config.yaml
n_head: 2
n_kv_head: 2
vocab_size: 512
activation: "squared_leaky_relu"
norm_place: "pre"
qk_norm: true
bias: "qkv"
init_std_up: 0.0216
lr: 0.0152
warmup_steps: 0
schedule: "wsd"
decay_shape: "sqrt"
final_lr_fraction: 0.0
train_tokens: 192800000
steps: 6675
Each number is 128 + 24 x the weight over its row's rms, rounded and kept within 0 to 255. Layers, rows and columns count from 0. The size above them is the row's rms in percent of the matrix's.

# layer 7 MLP down (transposed), 1024x256, rms 0.159, rows 783-835, columns 128-191
size [102  94  98  99  97 107 107 105  96 105 105 102  96  98 104  98 104  99  95 105 105 100 102  99 105 105 101 101  97  99 101 103  97 103 101 101 104 100  98  99 102 100  94 101 102  95  98  99 101 101  99  97 100]
[[135 100 123 158 137 153  93 150  77 121  97  85 136 101  93 137 174 121 105 111 160 114 155 144 139  97 107 136 127 151 148 144 144 103 145 105  83  85 122 123 106 146 167 120 150 106 126 152 101 144 182 114  94 125 130 137 123 147 112 117 102 145 119  84]
 [147 137 141 115 131  99  92 135 154 121 128 120 119  95 140 147 147 118 160 113  71 173 146 123 138 107 113 165 145 113 100 143 147 121 137 153 125 143 134 125 128 129 130 119 127 141 124 117  93 112 136 117 150 121 117 126 128 105 122 118 141 132  98 134]
 [ 80 145 122  74 125 139 144 143 121 129  78 102 152 117 155 101  96 142 143 127 100 143 138 115 109  92 125 106 119 163 118 150 111 134 146 126 128 116 136 145 129 146 132 122 116  91 141 173 135 127 110 136 114 125 123 107 126 167 116 112 103 131 114 146]
 [ 75 141 118 146 149 128 104 139 129 152 107  88 120 117 170 108 139 112 118 102 146 134 130 111 111 134  92 136 100 127 142 152 115  75 124  94 169 189 114 147 150 149 132 134 138 131 124 169 151 119 137 126 121 124 181 156 131 140 128 164 136 143 103 128]
 [118 115 162 127 122 150 108 165 131 127  79 113 118 145 139 101 132 178 150 148 142 150 114 122 121 124 124 107  97 124 122 159  89 114 141 180 140 147 126 134  95 101  84 150 105 174 105  99 119 122 116 141 123 103  81 143 130 139 108 121 123 150 100  92]
 [104 150 146 125 130 107  92 144 144 110  84 162 124 190 129 106 117 136 182 119 143 128 105 108 110 144 121 117 105 126 143 139  94 127 142 138 139 123 120 108 181 152 151 148 130 144 113 130 139 136 134 133 105 121 151 125 153 179 121 115 134 107 172 126]
 [ 54 146 138 135 142 150 133  84 130 108  77 131 132 136 159 134 127 134 117 151 126 144 160 133  72 129 106 110 142 122 173 160 114 159 155 150  95 185 146 112  90 140  93 128 134 136 137 140 187 125 121 130 127 151  78 115  93 159 122 101 163  91 107 101]
 [146 107  83 133 127 136 129 127 118 137 145  92 179 116 156 126 119 182 146 126 186  89 121 106 154 134 124 112 134  77 120 128 150 163 155 111 128  88 153 144  79 146 106  93 123 110 126 133 172 124 125 125 104 173 145 186 102 147  68 186 118 104 107 138]
 [121 129 108 151 115 177 132 134 125 125 115  79 100 145 131 104 159 135 108 136 133 126 104 139 123 112 139 159 109 149 108 130  64 162 120 126 153 173 107 148 115  94  57  95 147  92 154 118  98  92 133 110 106 135 123 161 153 104 128 103 169 104  91 114]
 [106 120 163 143 153 135 124  59 102  78  88 129 131 101  98  97 127 104 149 162 130 156 122 111 165 163 106 155 146 149 134 103 125 108 143 108 175 134 141 118 143  96 104 125 139 141 144 160 150 103 144 140  60 105 117 153 140 144 129 128 128 143 112  96]
 [ 87  89 132  92 144 124 105 128 114  79 139 166 127 141 120 167 102 115  99 149 117  99 150 130 150 196 115 112 107 142 171 110 127 111 129 101  82 110 122 116 114 167 109 140 126 142 116  86 118 131 108 124 129 122 117 116 151 135  97 101 106 113 106 153]
 [124 142  81 172 133 143 147  91 129 144 142 126 162 143 123 145 116  89 131  83 125 144 113 127 134 136 151 167 145 134 142 163  72 111 124 113 151 157 140 145 155 105 112  95 181 116 128 126 150 164 127  99  66 143 131 150 130 137  99 133  90 133 110  81]
 [158 176 168 122 133 103 109 144 103 141 189  98  96 135  90 175 135 119 118 107 158 122 101 106 123 103 126 132 110 141  90 146  72 105 151 104  97 133  90 143 122 123 112 135 130 148 128 159 190 124 107 137  98 147 168 129 127 111 116 143 107 135  86 114]
 [121  97  76 118 104 121 110 120 145 148 170 133 100 112 115 130 166 164 131 117  87 114 110 136 131 150 133 140 149 138  88 138 101 152 171 109 114 150 126 111 121 106 131 162  99 143 140  91 157 133 132 192 165 156 149 158 113 139 141 156 131 149 124 173]
 [110 145 164 128 153 110 116  97 139  99 114 161 119 127 156 151 124 152 122 104 125  90 147 135 125  82 131 141 154  83 129 120 157 121 140  97  87 122 116 181 137 125 155 124 168  73 102  93 115 134 117 120 120 119  88 161 124 102 156 127 111 102 160 161]
 [138 141 131  80 127 171 120 102 115 157 145 111 121 127 151 104 149 109 109 180 124 102 128 149 141 169 137 108 153 169 148 115  78 132  76 135 103 126  91 128 144 128 167 145 100 127 137 123 136 123 120 102 136 111  99  92 172 110 144  95 135 135 150 108]
 [117 113 145 167 171 139 129 155 128 128 159  88 119 158 109 104 117 134 130 135 179 169 173 137  89 120  93 113  88 142 134 141 121 153 160 125 124 141 118 144 105 111 152 136 105 179 112  90 128 130  76  73  79 135 156  72 141 120 158 126 143 133  96 143]
 [157  99  83 128 119 146 136 122 165 134 127 121 126 153 131  89 143 117 119 129 128 120 118  90  57 113 140 151  81  74 133 143 172 136 131 115 138 129 127  87 141 103 113 132 129 136  75 114  89 138 124 137 138 130 133 142 151 139 120 149 147 149  90 138]
 [121 123 152 165 106 110 110 106 111 122  71 126 111 129 154 132 120 118 160 130 121 121 103 189 109 142 130 127 129  87 129 107 122 129 115 156  99 114 144 142 153 160  98 139 160 126 139 149 110 123 115 132  73 162 121 103 143 143 146 108 128 134 101 157]
 [122 110 106 152 185 157 105 181 127 148  94  97 119 116 132 139 133 162 145 106 125 119 110 145 156 144 103 131 139  90 101 141  92 126 141 144 175  69 150 112 165 111  86 175 122 111 126 132  86 128 117 158 113 116 105 130 181  96 161 128  91 126 118 124]
 [130 154 147 124 104 121 113 131 129 133 114 147 160 147 161 110 114 128 157 118 135 129 144  84 173 169 124 112  89 149 173 146 141 102 150 173 103 172 128 125 137 125 109 131 149 160 161 108 109  79 157 146  88 121  94  86 108 121 104 116 135  91 125 130]
 [148 187 112 160 143 107 165 124 142 146  88 169 115 141 128 107 118 144 132 139 153 119 146 137 123 141 126 116 103 114 146 154 139 132  94 137 132 103 131 141  80  95 103  93  72 139 138 106  76 139 156 132 111 123 145 156  95  73 172 105 139 104  99 145]
 [ 91 126 127  97 133 129 122 110  77 113 125 113  75 141 180 133 138 145  91 149 160 102 139 116 103 133 132 119 127 166 145 102 125 136 138 130  95 114  95 112 147  95 112 116 103 108  89 147 165 150 122 137 133 116 140 115 123  67 103  88 106 123 155 143]
 [171 103 141 174  63 135 114 147 154 153 132  95 130  91 100 131 153 139 146 144 130 151  86 110 154 136  99 143 112 114 115 129 158 126  98 170 128 113 104  96 101 178 130 140 113  88  92 140 116 146 147 116 120 125 103 112 144 137  84 128 133 106 128 100]
 [156 189 107 107 108 133 110 146 121 137  96 136 134 103  62 109 132  88 125 133 119 173  70 141 104 135  91 145 109 144  84 169 119 109 139 117 115 149 115 124 150 130 118 126 137 126 156 185 177 102 128  70 111 139 150 116 165 111 130 128 140 119 131 129]
 [140 126 100 106 120 154 169 142 148 124 106 102 118 129  83 136 197 129 124 124 130 116 139 117 122 101 156 134 141 134 146 129  92 146 103  92 114 118 134 118 110  83 115 144 153 180  91 120 150  97 156 109 139 134 167 127 105 152 123 163 154 121 131 134]
 [152 157 139 145  95 139 122 128 100 106 129 148 116 156 131 134 131 165 137 121 136  68 163 143 154 129 140 116 137  55 101 135 124 131 129 153  76 125 145 161 111 109  84 114 159 141 143 113 164 154 165 132 111  95 161 157 123  78 131 134 121 113 125 106]
 [156  92 113 110 157  95 140 143 146 112 117 166 111 120 119  62 122 148 124 187 140 120 132 111 110 107  93 116  99  96 146 103 175 167  57 141 152 148  96 116 160 126 118 122 131 121 135 133 143 144 134 128 102 143 101 131 118 105 164 146  95 101 134 128]
 [ 77 109 123 166 124 104 127 191 140  91 127 132  97 142 117 101 115 125 133 129 141 119 101 116 132 137  81 147 125  65 121 155 103  99 121 102 113 140 162 127 131 151 114 116 169 108 151 104 142 127 196 107 161 137 113  91 127 123  84 109 126  91 100 158]
 [153  57 137 110  72 105  53 178 150 137  92  86 105 131 135 125 125 107 153 107 148 126  96 134 129 136 148 147 108 107  90 155 118 146  92  62 147 109 137  78 142 123 155 152 102 148  97 141 159 100 153 146 133 133 114 118 112 140 132 157 119 157 101  80]
 [111 186 136 115  95 112 116 131 140 137 117 133 118 136 132 161 105 147 119 150 153  89 128 165 106 105 171 147 143 139  77 153 158 165 126 133 107 157 111 127  99 120 109  94 179 110 130 109 108 124 121 120 125 118 123 175  78 129 146 116 140 103 139 122]
 [124 130  93 139 140 108 154 136 151  57 106 115 141 149 129 126  92 121 119 159 141 156 131  92 125 131  81 112 105 119 143 139 144 126  95 120 111 115 175 141 124 157 142 116 123 147 153 105 113 166  76 152 142 166 150 134 139 167 116 118 132 129  94 145]
 [178 122 122 112 113 143 169 153 120 160 146  96 145 121  86  99 152 112 119 175 169 120 154  98 167 119 150 114 132 149 119 132 106 150 140 109 159 121 138 147 125 136 118 147 143 137 126 140 174 161 117 122 153 131 141  94 122 172 120 125 149 118 125 121]
 [122 141  65 133 135 129 110 142 134 128 149 164 105 121  97 118 132 110 124  86 108 124 121 108 125 119 125 122 150 129 138 164 108 137 143 110 122 127 146 154 124  87 115 132 121 120  76 110 134 153 163 111 164 162 176 118 102  98  95 134 131 119 181 130]
 [118 123 112 140 127  84 113  79 118  96 135 111 123 146 119  99 113 154 118 131 111 128 119 138  99 132  92 115 110  95 139 114 139 130 141 109 104  70 117 141 134  83 138 150 123 133 130 133 140 148 154 127 147  74 140 165 153 103 106 145 104 121  98 147]
 [108 104 136 129 141 127 114 122  73 131 100  95 159 122 157 148 132 117 130 135 134 110 104 131 142 162 184 129 126 133  99  87 121 156 132 101 161 135 175 136 127 100 115 114 145  80 178 155 133 117 134 106 117  93  87 123  90 100  93 150 100 112  97 128]
 [147 154 128 110 116 119 123  73 121 130 104 134 132 121 182 163 106 136  87 122 163 107 139 134 133 129 104 155 109 134  90 100 130 107 114 155 119 112 142 126 139 112 136 134  96 127 127 182 123  89 115  98 122  97 124 157 134 141 165 124 143  83 118 137]
 [127 159 130 146 127 143 118 123 132 137 121 143 105 160 103 169 157 139 116  85 114 129 147 123 109 148 138 116 117 157 146  91 146 158 139 138 122 175 115 134 157 139 147 103 164 113 133 165 124 115 131 154 136 122 154 107  94 111 121 156 111 106 129 104]
 [113 145 104 161 147 146 110 142 107 111 110 159 135  95 122 114 119 123 143  91 154  93 128 115 136 113 117 140 130 116 118 136 152 127 141 115 121 157 185 162 133 138 171 159 117 142 128 136 120 143 168  95 113  79 153 118 140 130 133 135  93 178 128 182]
 [131  92  81 137 107 154 133 143  76 156 133 152 102  99  85 132 165 157 140 121 119 134 124 130 179 145 128 116 126 125 147 101  56 139 123 148 142 139  76 159 134 115 154 109 147 154  96 127 128 158  88 138 145 139  70 151 115 150 126 141 146 118 113  96]
 [145 142 120 134  87 161 134 105 182 157 111 141 118  98 133 121 144 163 149 120 163  72  98 133  87  93 162 129  95 121 124 124 147 110 185 151 141 133 138 114 141 118 163 114 153 135 118  95 145 116 138 130 131 141 160 142  98 127 100 113 103 118 129 119]
 [184 123  77 121 117  83 120 140 161 133 118 122 141 100 150  93 125 129 182 122 124 124 146 135 116 118 152 118 134 147 109 114 114 126  97 183 128 136 146  96 142  86  89 102 151 141 139  96 135 125  97 117 124 153 107 113 133 106 107 155 118 122 156 169]
 [131 134 118 133 166 134 121 148 168 121 145 150 106 134 132  99 137 122 135 124 125 100 137 120 192 147 107 133 144 105 153 125 117  68 110 162  88 149 150  93  95 159 137 112 141  97 133 129 119 114 104 167  86 137 161 154 113 137 161 105 132 126 122  99]
 [ 97 127 146 138 104 141 157 121 110 133 190 138 125 142 139  98 135 129 129 140 101 116 155 148 145 100 141 135 114 154 119 181 172 115 139 111 175 171 121  82 125 125 108 136 124 146 122 135 137 161 124 136 159 115 134 100  98 139  99 115 110 102 146 154]
 [129 121  87 172 112 114 131 124 136 103 191 129 146 127 119 119 118 111 135  95 144 130 138 121  92 133  84 189 128 114 139 133 154  86 100 145  98 107 128 175 136 146 111 115 134  92 107  96 130  88 140 109 142 126 146 132 110 146 101 113 130 110 102 137]
 [104 106 128 132 127 121 124 138 138 135 131 126 109 136 152 140 171 130 135 120 108 117  90 125 106 121 134 130 135 108 126  97 127  99 130 150 119 166 107  95 114 154 151 124 122  83 132 134 125 144 132 162 151 154 113 144 165 115 162 131 130 131 159 161]
 [108 131 135 174 140 176 134 102 140 125 118 123 155 174 136 104 117 130 143 137 153 160  92  90 135 153 114 111 133 110 137 125 139 142 130 113 119 125 167 178 155  85 132 106 144  90  99 163 179 131 135 144 139 102 124 102 124 156 110 151 142 151 109 153]
 [121 167  94 119  80 141 132 101 146 147 104 124 118 134  99 107 130 111 128 128 110 141 114 117 141 102  89 119 137  95 178 143 136  89 125 120 142 117 115 118  93 137 118  57 129 106 128  68 111 128 119 141  82  83 125 106 161 107 164 139 145 105 118 143]
 [128 147 138 117  87 117 135 116 180 155 121 141 130 129 103 105 140 121 123 146 130 107 112 141 113  97  51 141  98 116 146 152  91 119 107 125  75  90 105 108  84  98 124 141 166 170 142 150 137 173 120 178 122 118 158 125 113 163 122 168 137 123 149 145]
 [106 126 106 136 178 142 128 147 103 114 135 121 101 124  90 156 176  94  93 171 103 151 111  90 149 100 131 141 132 160 106 114 115 150 178 141  98  78 151 128 126 147 129 120 133 138 112 161 120 120 132 159 118 119 125 129 142  99 180 133  92 140  85 130]
 [ 97 107 140 101 104 104  89 102 132 175 125 153 127 105 136 192 109 110 135 127 133 110 151 159  87 147 160 101 114 163 104 158 139 168 108  94 103 184 132 121 115 116 112 112 120 106  95 115  86 120 120  68 116 162 109 113 108 164  85 148 124 120 108 130]
 [127 115 118 163 102 142 117 130  88 161 178  95 127 142 131 128 159 119 131 149 113 115  82 119 142 154 152 171 168 109 102 111 108 163 108 150 131 127 109 108 168 133 151 113 127 147 146 124 194 143 156 166 143 116 102 192 125 137 111 150 182 132  95 122]
 [131 126 173  98  90 132 109 101 141 107 115 121 137 122 136 105 151 118 123 162 175 148  71 127  98 124 114 124 108 129 102 187 146 134  99 112 133 139 124 153 135 113 130 155 170 111 164 123 121 167 145  79 144 132 144  94  83 156 134 136 119 154 150 113]]
# layer 7 MLP up, 1024x256, rms 0.329, rows 784-835, columns 128-191
size [ 95 104 105  97 102 101 100 100 104 101 101  98 102 106  99 108 101  94 107 102 101 103  98 105  94 103 101  94 102 108 106 102  93  97  99 104 100  98  99 100  97  93 103  98  98 106  99 100 106  95  98 100]
[[ 97 113 116 116 131 108 130  98 111 110 123 104 131  83 127 101 133  97 118 145 100  92 150  97 181 177  92  90 143 113 166  76 149 138 163 110  94 189 116  98  77 137 122 141 127 144 144 131 123  85 121 144 110 113 105 135 130 144 133 150 122 123 138 156]
 [107 144 106 109 106 151 140 139 118 148 141 103 155 126 149 135 129 121 137 136 162 122 100 145 100 165 141 161 120 168 147 133  97 146  99 130 133 149 137 145  99  90 166  90 100 151 121 145 104 105  83 166 161 157 138  69 163 127 107 156 145 116 138 140]
 [156 104 145 136 114 128 105 137 164  82 156  99 122 164 130 115 121 164 140 157 103 123 121  98 113 148 119 131 106 154 147  99 111 133 141 136 161 129 136 107 117 150 140 108 127 136 150 135 130 111 103 103 152 136  89 153 117 101 135 150 156 138 121 153]
 [145 144 153 147 165 130  96 149 180 140 117 148 106 111 165 108 155  85 141 105 154 183 170  79 119 140 130 140 117 103 150  79 123 109 126  97 118 147 150 126 139 117 143 101 104 124 148 114  93 141 139 141 138 103 147 120 141 101 122 126 113 176 136 136]
 [136 106 128 134 127 132 116  96 153 122 110 115 139 102 144 165  77 173 150 134 120 123 110 147 146 141 120  84 132  73 158 146 142 146 178 141 148 146 144 139 128 128 197 113 135 110 128 129 137 132 157  86 137  86 162 115 167 134 112 117 123  94 132  89]
 [122 130 125 163 129 173 130 103 101 156 116 120 120 129 109  73  86 123 127 128  95 143 130 117 128 144 115 113 168 140 142 109 184 125 153 156 131 162 120 133 137 161 127 161 107  90 151 101 131 142 119  96 143 139 138 109 136 122 127 103 137  97 136 115]
 [116 177 133 134 104 118 162 131 108  99 175  81 148 114 116  96 168 135 159 158 105 132 152 120 139 132 124 127 128 109 145 130 121 106 140 117 115 117 138 124 147  94 131 146 132 121  95 144 127  89 135 127 104 130 121  99 133 102 132 157 130 135  90  85]
 [160 152 134 113 154 147 147 125 112 129 121 162 171 124 129 126 125  93  98 132 116 168 145 140 130 139 141  91 120 143 129 180 159 147 148 149 125 139 167 119 116 132 142 125 105 128 124 149 102 121 102 152 132 106 105 132  86  84 166 130 120 138 150 129]
 [135 125 169 119 147 101 119 100 140 132 116 132 107 122 127 140 156  95  92 152 143 120 152 101 105 187 115 102 165  99 134 108 109 114 145  64 109 124 116 138 143 107 157 123 157 110  99 109 149  91 131 144 116 146  92 137 140 136 142 110 110 101 125 131]
 [108  90 124 111 107 130 140 114 133 104 150 121 130  86 139 107 143 138 118 126 157 121 125 170 116  96 118 112 117 112 157 161 167 134 126 148 111 112 130 136 128 145 158 107 158 142 160 102 120 138  99  88 159 113 120 124  92  92 132 146 105 140 100 123]
 [135 143 114  98 135 144 142 125 180 153 169 157  88 128 151  89 145 146 175 104 132 191 156 117 109 151 150 164 122 129 148 154  90 101 137 173 136 143  99 109 136  99 124  62 134 128  98 148 106 134 146  81  83 107  98 112 119  99 138 132 120 105  98 122]
 [109 120 146 143 111 156 110 114 114 129  87 155  98 100 115 171 149 118 149 134 136  89 142 148 134 110 135 133  88  81 104 161 135 116 130 103 124 124 133 129 172 125 152 103 147  90 157 145 123 136 173 114  80 126 103  82 163 170 112 129 109 116 167 162]
 [140 144 125 111 142 164 104 142 129 100 118 108  97 111 118 142 156 130 123 111 119 121  83 102 164 128 111 121 103 146 149 162 148 106 141 157  88 171  93  97 144 126  91 140 127 132 134 157  95 124 148 177  93 145  91 150 110  87 147 151 116 107 131 132]
 [115 117 127 150 134 100 136 135 123 120 138 126 103 115 122  87 108 126 133 136 102 137 110 149  98  94 104 170 155 145 144 127 155 148 142 111 110 113  95 120 149 120 112 142 157 131 124 161  79 100 109  81  87 146 116 145 117 132 151 101 150 142  83 117]
 [154 142 137 111 146 109 109 129 138 124  99 144 126  91 166 202 138 157 128 145 162  79 133 135 110 144 145 157 133 116 125 113 118 155 129  98 143 148  84 102  94 181 157 124 177 106 103 126 112 151 116 171 136  92 106 121 137 128 119 129 132 123 109 120]
 [116 114 146 150 119 137 115 107 124 133 165 145 130 137 121 151 137 134 135 124  95 135 154 136 103 178  95  77 112 131  85 156 168 145 123 136 158  97 143 132 112 124 137 120 150 182 157 142 107 129  94  86  97  93 116 132 121 144 123 172 134 122 112 141]
 [ 77 133 149 104 117 172 163  80 145 119 162  87  99 119 130 106 116 158  54 133 158 131 139 171 135 156 124 112 146  67 124 118 119  97 150 110  88 127  59 112  84 137 123 100 130 176 169 132 117 147 122 110 153 158 189 121 108 104 106  93 145 164 127 107]
 [154 135 133 128 114 145 123 111 115 140 146 150 145 130 118 109 130 121 150 113 108 152 150 111 161  98 110  75 120 127  91 155 121 177 127 167  97 174  96  95  90 109 119 164 127 127  94 100 126 131  76 143 145 149 108 138 106 123  97 115 122 125 127 113]
 [ 95 101  98 106 142 152 112 134 143 124  92  96 114 162 150 141 151 167 135 111 160 145  94 152 166 133 156  92 146 159 112 116 105 140 114 122 175  33  64 108 206 174 101 120 135 138 126 106 155 108  60 133 139  82 101 159 106 130 141 120 110 128 147 135]
 [153 147 174  95 151 123 149 134 134 116 125 144 134 120 113  91 100 157 164  95 123 176 135 150 165 136 145 147  91 125 112 118 107 165 129 111 120 130 114 157 114 110 123 154 109 133 138 128  42 111 122 150 129 136 154 108 143 143 176 154 188 134  94 144]
 [155 169 126 122 109 121 108 133 104  82 119 145 103 170 120 116 128 159  92 162 174  65 182 139 106 143 148 131  57 138 121 131 115 124 110 120 176 128 130 176  78 112 150 135 125 181 146 130  97 111 139 154 140 128 136 100 113 164 118 119 134 132 126 123]
 [141 123 103 127 133 120 140 110 136 139  87 144 125 109  56 122 141 102 124 113 128 150 126 109 136  96  86 148 108  91 139 153 143 124 133 132 185 123 147 143 117 126 123 137 113 132 155  92 124  84 177 121 165  73 121 106 119 142 148 167 112 138 143 120]
 [125 137 150 100 131 114 154 134  87 133 124 185 140 140 109 173 133 122 125 156 153 142 129 127  80 154 125 125  76  88 113 126 173 137 132 106 145 107  94 126 105 129 131 116  99 131  83 143 100 118 142 148 120 140  99 140 105  93 133 147 103 133 140 109]
 [126 166 150 144 110 130 141 160 126 117 165 114 134 159  93 119 105 134 116 126 167 145 108 130 149 141  77 116 145 164 112 120  87 195 120 120 140 122 188 103 127 170 155 123 105 174 136  82 144 141 102 196 130 147 133 140 134 165 113 105 103 123 143 125]
 [114 135 110 138 141 135 123  96 111 111 123 157 114  83 129 104 170 125  79 121 109  90 151 113 112 117  82 149 120 123 129 135 126 156 118  88 120 171 161 114 122  81 161  96 118 133 120 177 172 129 112 101 165 150 133 125 132 138 129 112 100 150 157 142]
 [132 128 164 129 143 119 168  93 129 158  83 138 119 182 127 135 122 128 100 141 152 116 146 113 127  90 146 143 146 110  84 139 127 134 202 164 112 116 122 174 128 141 143 101 145 137 141 111  80 122 114 153  97 150 161 161 129 178 106 176  98 141 134 115]
 [111  61 106 101 133 141 183  94 147 151 111 128 135 137 137  98 105  91  69 171 107  71 101 142 143 151 129 131  91 140 142 150 127 133 119 154 139  90 100 147 133  87 128 139 148 139 139  96 157 127 145 127 108 107 153 143 134 117 129 156  94 120 113 136]
 [128 159 148 103 123 104  94 118 128 116 154  75 114 169 139 144 141 131 117 137 157 121 150 161 149 130  96 136 133 124 107  84 166 138 149 164  89 144 102 122 189 126 118  92 151 148 144 135 152 108 103 123 119 113 125 104 158 134 140 111 151 120 107 138]
 [133 127 146 169 171  91 129 126 166 133 114 156 179 140 132 174 125 144 111 202 129 169 163 143 116 156 162 180 103 115 128 135  83 146 139 106 149 125  82 101 146 149 122 126 143 136 127 124 112 115 137 177  98 155 150 126  76  79 151 157 136 140 130 114]
 [134 141 130 136  98  88 115 144 109 112 157 121 117  77 161 135 136  98 156 100 151 121 131 154  64  96 139 132 154 134 127 119 107 126 142 179 153 123 142 133 114 113  91 125 126 118 164 114  98 148 104 135 107 130 132 108 137 106 101  93 144 122 183 141]
 [106 130 127 176 155 148 106 107  85 111  87 157 127 146 121 172 134 124 138 131 171 139 126  93 174 132 137 163 121 109 126 127  83 115  92 154 130 122 115  96 173 131 147 123 107 132 142  99 104 114 127 161  96  99 141  86 134 146 152 132 118 130 139 132]
 [144 121 146 123  98 172 175 162 114 117 118  96 112 138 107  83 142  74  87 125 168 134 105 122  90 123 109 158 133 137 101 134 117 144 153 117 105 107 122 131 137 132 131 124 161  77 138 162 132  97 106 148 120 127 149 115 131 132  83 134 151 105  92 127]
 [199 146 110 177 160  76 138 118 124  76 117 134  83 148 199 102 151 114 127 115 128 160 104 173 111 102 148 101 152 141 117 123 120 130  65  81 115 152 118 113 152 112 142 114 151 134 139  84 112 191 123 129 140 120 149 134 119 141 141 143 151 174 139  95]
 [155 131 106 167 104 115  97 162 167 127 142 105 122  88 110 126 129 128 143 111 101 110 124 136  99 114 129 111 133 131  98  89  95 146 175 132 117 127 128 118 111 160 119 118 118 125 101 144 111 134 110 120 134 114  92 102 145 128 127 123 104 115 159 111]
 [118 114 117 137 118 137 175 140 153  97 129 119 132 114  71 147 115 123 132 136 170 118 126 143 103  99 128 130 151  97 147 126 130 143 133 111  85 154 123 108 211 154 146 111  91 119 134 130 128 139 120 124 163 100 120 133  93 151 143 151 125 150 132 137]
 [129 135 149 143 123 117  96 116 154 143 131 105 128  98 148 111 114 143 112  88 185 139 107 155 152 133 135 129 121 128  42 133 147 118 155 131 141 114 110 144 159  95 130 122  84 119 133  86 143 157 108 139 118 136 131 133 155  84 107 122 170 122 128 165]
 [129 107 162 135 161 134 153 112 129 139 157 130  82 109 149 142 117 148 167 125 128 139 110 146 120  87 125 123 121 134 158 108 135 158  86 150 176 111 173 114 142 132  98 144 156 119 127 116 123 132 158 107 125  80 116 133 115  71 155  89 136 123 128 147]
 [150 116 107 187 168 152 138 144 102 102 121 128  96 127 131 132  91 124 118 143 168 132 120 150 161 146 163 148 135 113  85 118 128 145 144  79 159  98 134 129 151 163 133 140 134 221 119 110 131 128  70 128 154 128  77 157 109  97 136 127 104 131 145 134]
 [128 140 130 119 163 117 134 167 138 116 157 150 136 143 112 125  89 109 141 105 137 133 117  97 131 151 129 123  98 138 124 108 123  95 118 163 141  94 129  95 137 134 122 110 158 131 122 118 122 103 166 148 127 123 136 141 122 145 111 112 162  97 127 106]
 [106 144 153 109  81 126 119  95 109  84 132 149 117 149 160 152 141  97 156 121 135 145 127 111 156 128 138 116 124  92 123 135 139 133 132 101  96 159 129 129 123 138 145 152  96 108 110 145 137 123 173 136 143 147  87 163 153 135 131 100 110 161  92 123]
 [105 145 155 131 108 118 129 141 117 165 133 110 204 153 110  89  88 129 150 111 167  94 142 153  95 125 161 155 191 139 101 156 135 148 148 129 109 113 128 112 151 102 105 154 106 128 142 130 101 145  81 155 155 181 155 114 107  98 123  96 122 109 127 129]
 [140 126 155 132 131 125 163 121 115 102 131 144 112 119 117 127 107  89  97  98 134 182 110 151 134 140  73 123  79 140  84 135  71 102 146 122 109 128 115 137 104 115 166 146  95 138 111  67 123 122 101 140 117 125 117 138 100 145 136 161 114 168 108 130]
 [ 93 119 128 126 102 100 102 156 122 131  77 110 147 156  79 122 121 120 116 128 112 151 113 151 104 139 164 140 115 124 137 125 107 136  98 141 104 141 138 119 107 107 118 104 160 115 136 146 152 135 136 163 199  79  99 161 131 139 125  85 161 129 134 118]
 [122 114 124 138 131 137 154  73 139 122 112 157 100 130 147  77 153 129  88  81 150 164 114 127 126 147 140 122 100 148 101 107 110  74 137 143 126 159 159 115 114 152 146 120 115 107 117 101 127 131  89 116 110 150 123 139 110 165  83 155 136 131 108  68]
 [115 119 145 131 165 171 139  97  93  93 130 119 112 147 141 140 129 120  97 121 139 109  81 163 125 126 156 116 139 161 136  99 121 129 120 125 125 160 126 133 147 134 135 115 135 156 109  99 126 142 102 119 137  91 133 110 114 165  85 107 101  99 159 111]
 [103 112 120 162 125 174 156 120 162 133 119 108 142 165 122 141 131 159 123 154 152 118 139 129 143 157 129 145 137  97  77 170 152 138 121 105 136 121 135 120 151  73 124 152 152 122 137  93 155 115  82 177 116 149 145  95 137 132 119 117 167 160  92 152]
 [ 79 121 130 150 118 129 109 112  68 125 132  99 137 140 103 132 131  80  91 117 146  78 161 112  71 107 148 146 164  72 124 136 146 133 131 133 103 155 144 144 164 146  99 106 160 110 149 128 163 130 125 156 111 126 121 146  83 129 172 129 123  98 101 142]
 [131 148 102 122 118 115  72 153 135 154 154 132  93 107 128 146 146 118 147 125 144  78 145 147 104 156 128 144 124 152 148  92 114 112 106 169 138 161 140 144 174 124 150 119 162  88 120 166 131 159 139 155 118 116 151 117 155  98 142 154 125  96 150 142]
 [157 122 164 112 126 120 111 130 159 143 140 117 143 147 129 100 145 117  75  89 113 202  71 121 148 113 119 109 148 167 169 128 137  99 135 125 159 124 126 112 137 146 142  89 103 186 165 112 155 131 133 120 107 140 147  88 152 134 144 126  57 119 140  97]
 [139 121 140 158 143 125 145  93  80 102 139 154 157 143 151 115 103 135 138 137 132 130 142 143 105 140 144 152 150 113 122 101 170 175  68 149  87 145 121 140 159 135 101  78 132 133 152 103 127 141 161 112 126 142 147 122 145 101 110 103 108 136 123 124]
 [ 98 120 149 155 160 149 141  86 115 150 149 132  97 135 142 150 104 101 164 103 132 110  87 120 134 137 157 110 131 142 157 105 109 137 108 116 145 207 120 105  89  74 118 132 126 149 169 104 109 133 112 118 108 107  70 176 142 170 140 120 131 125 128 157]
 [176 123 118 122 139 125 133 171 131 169  89 123 118 171 113 152 155 132 145 101 119 129 124 116 109 137  96 155 119  98 148 130 168 130  98 115 127  99 125 100 194 113 114 170  95  97 102 103 139 171 108 100 165 131 135 132 138 139 120 106 116 112  91 145]]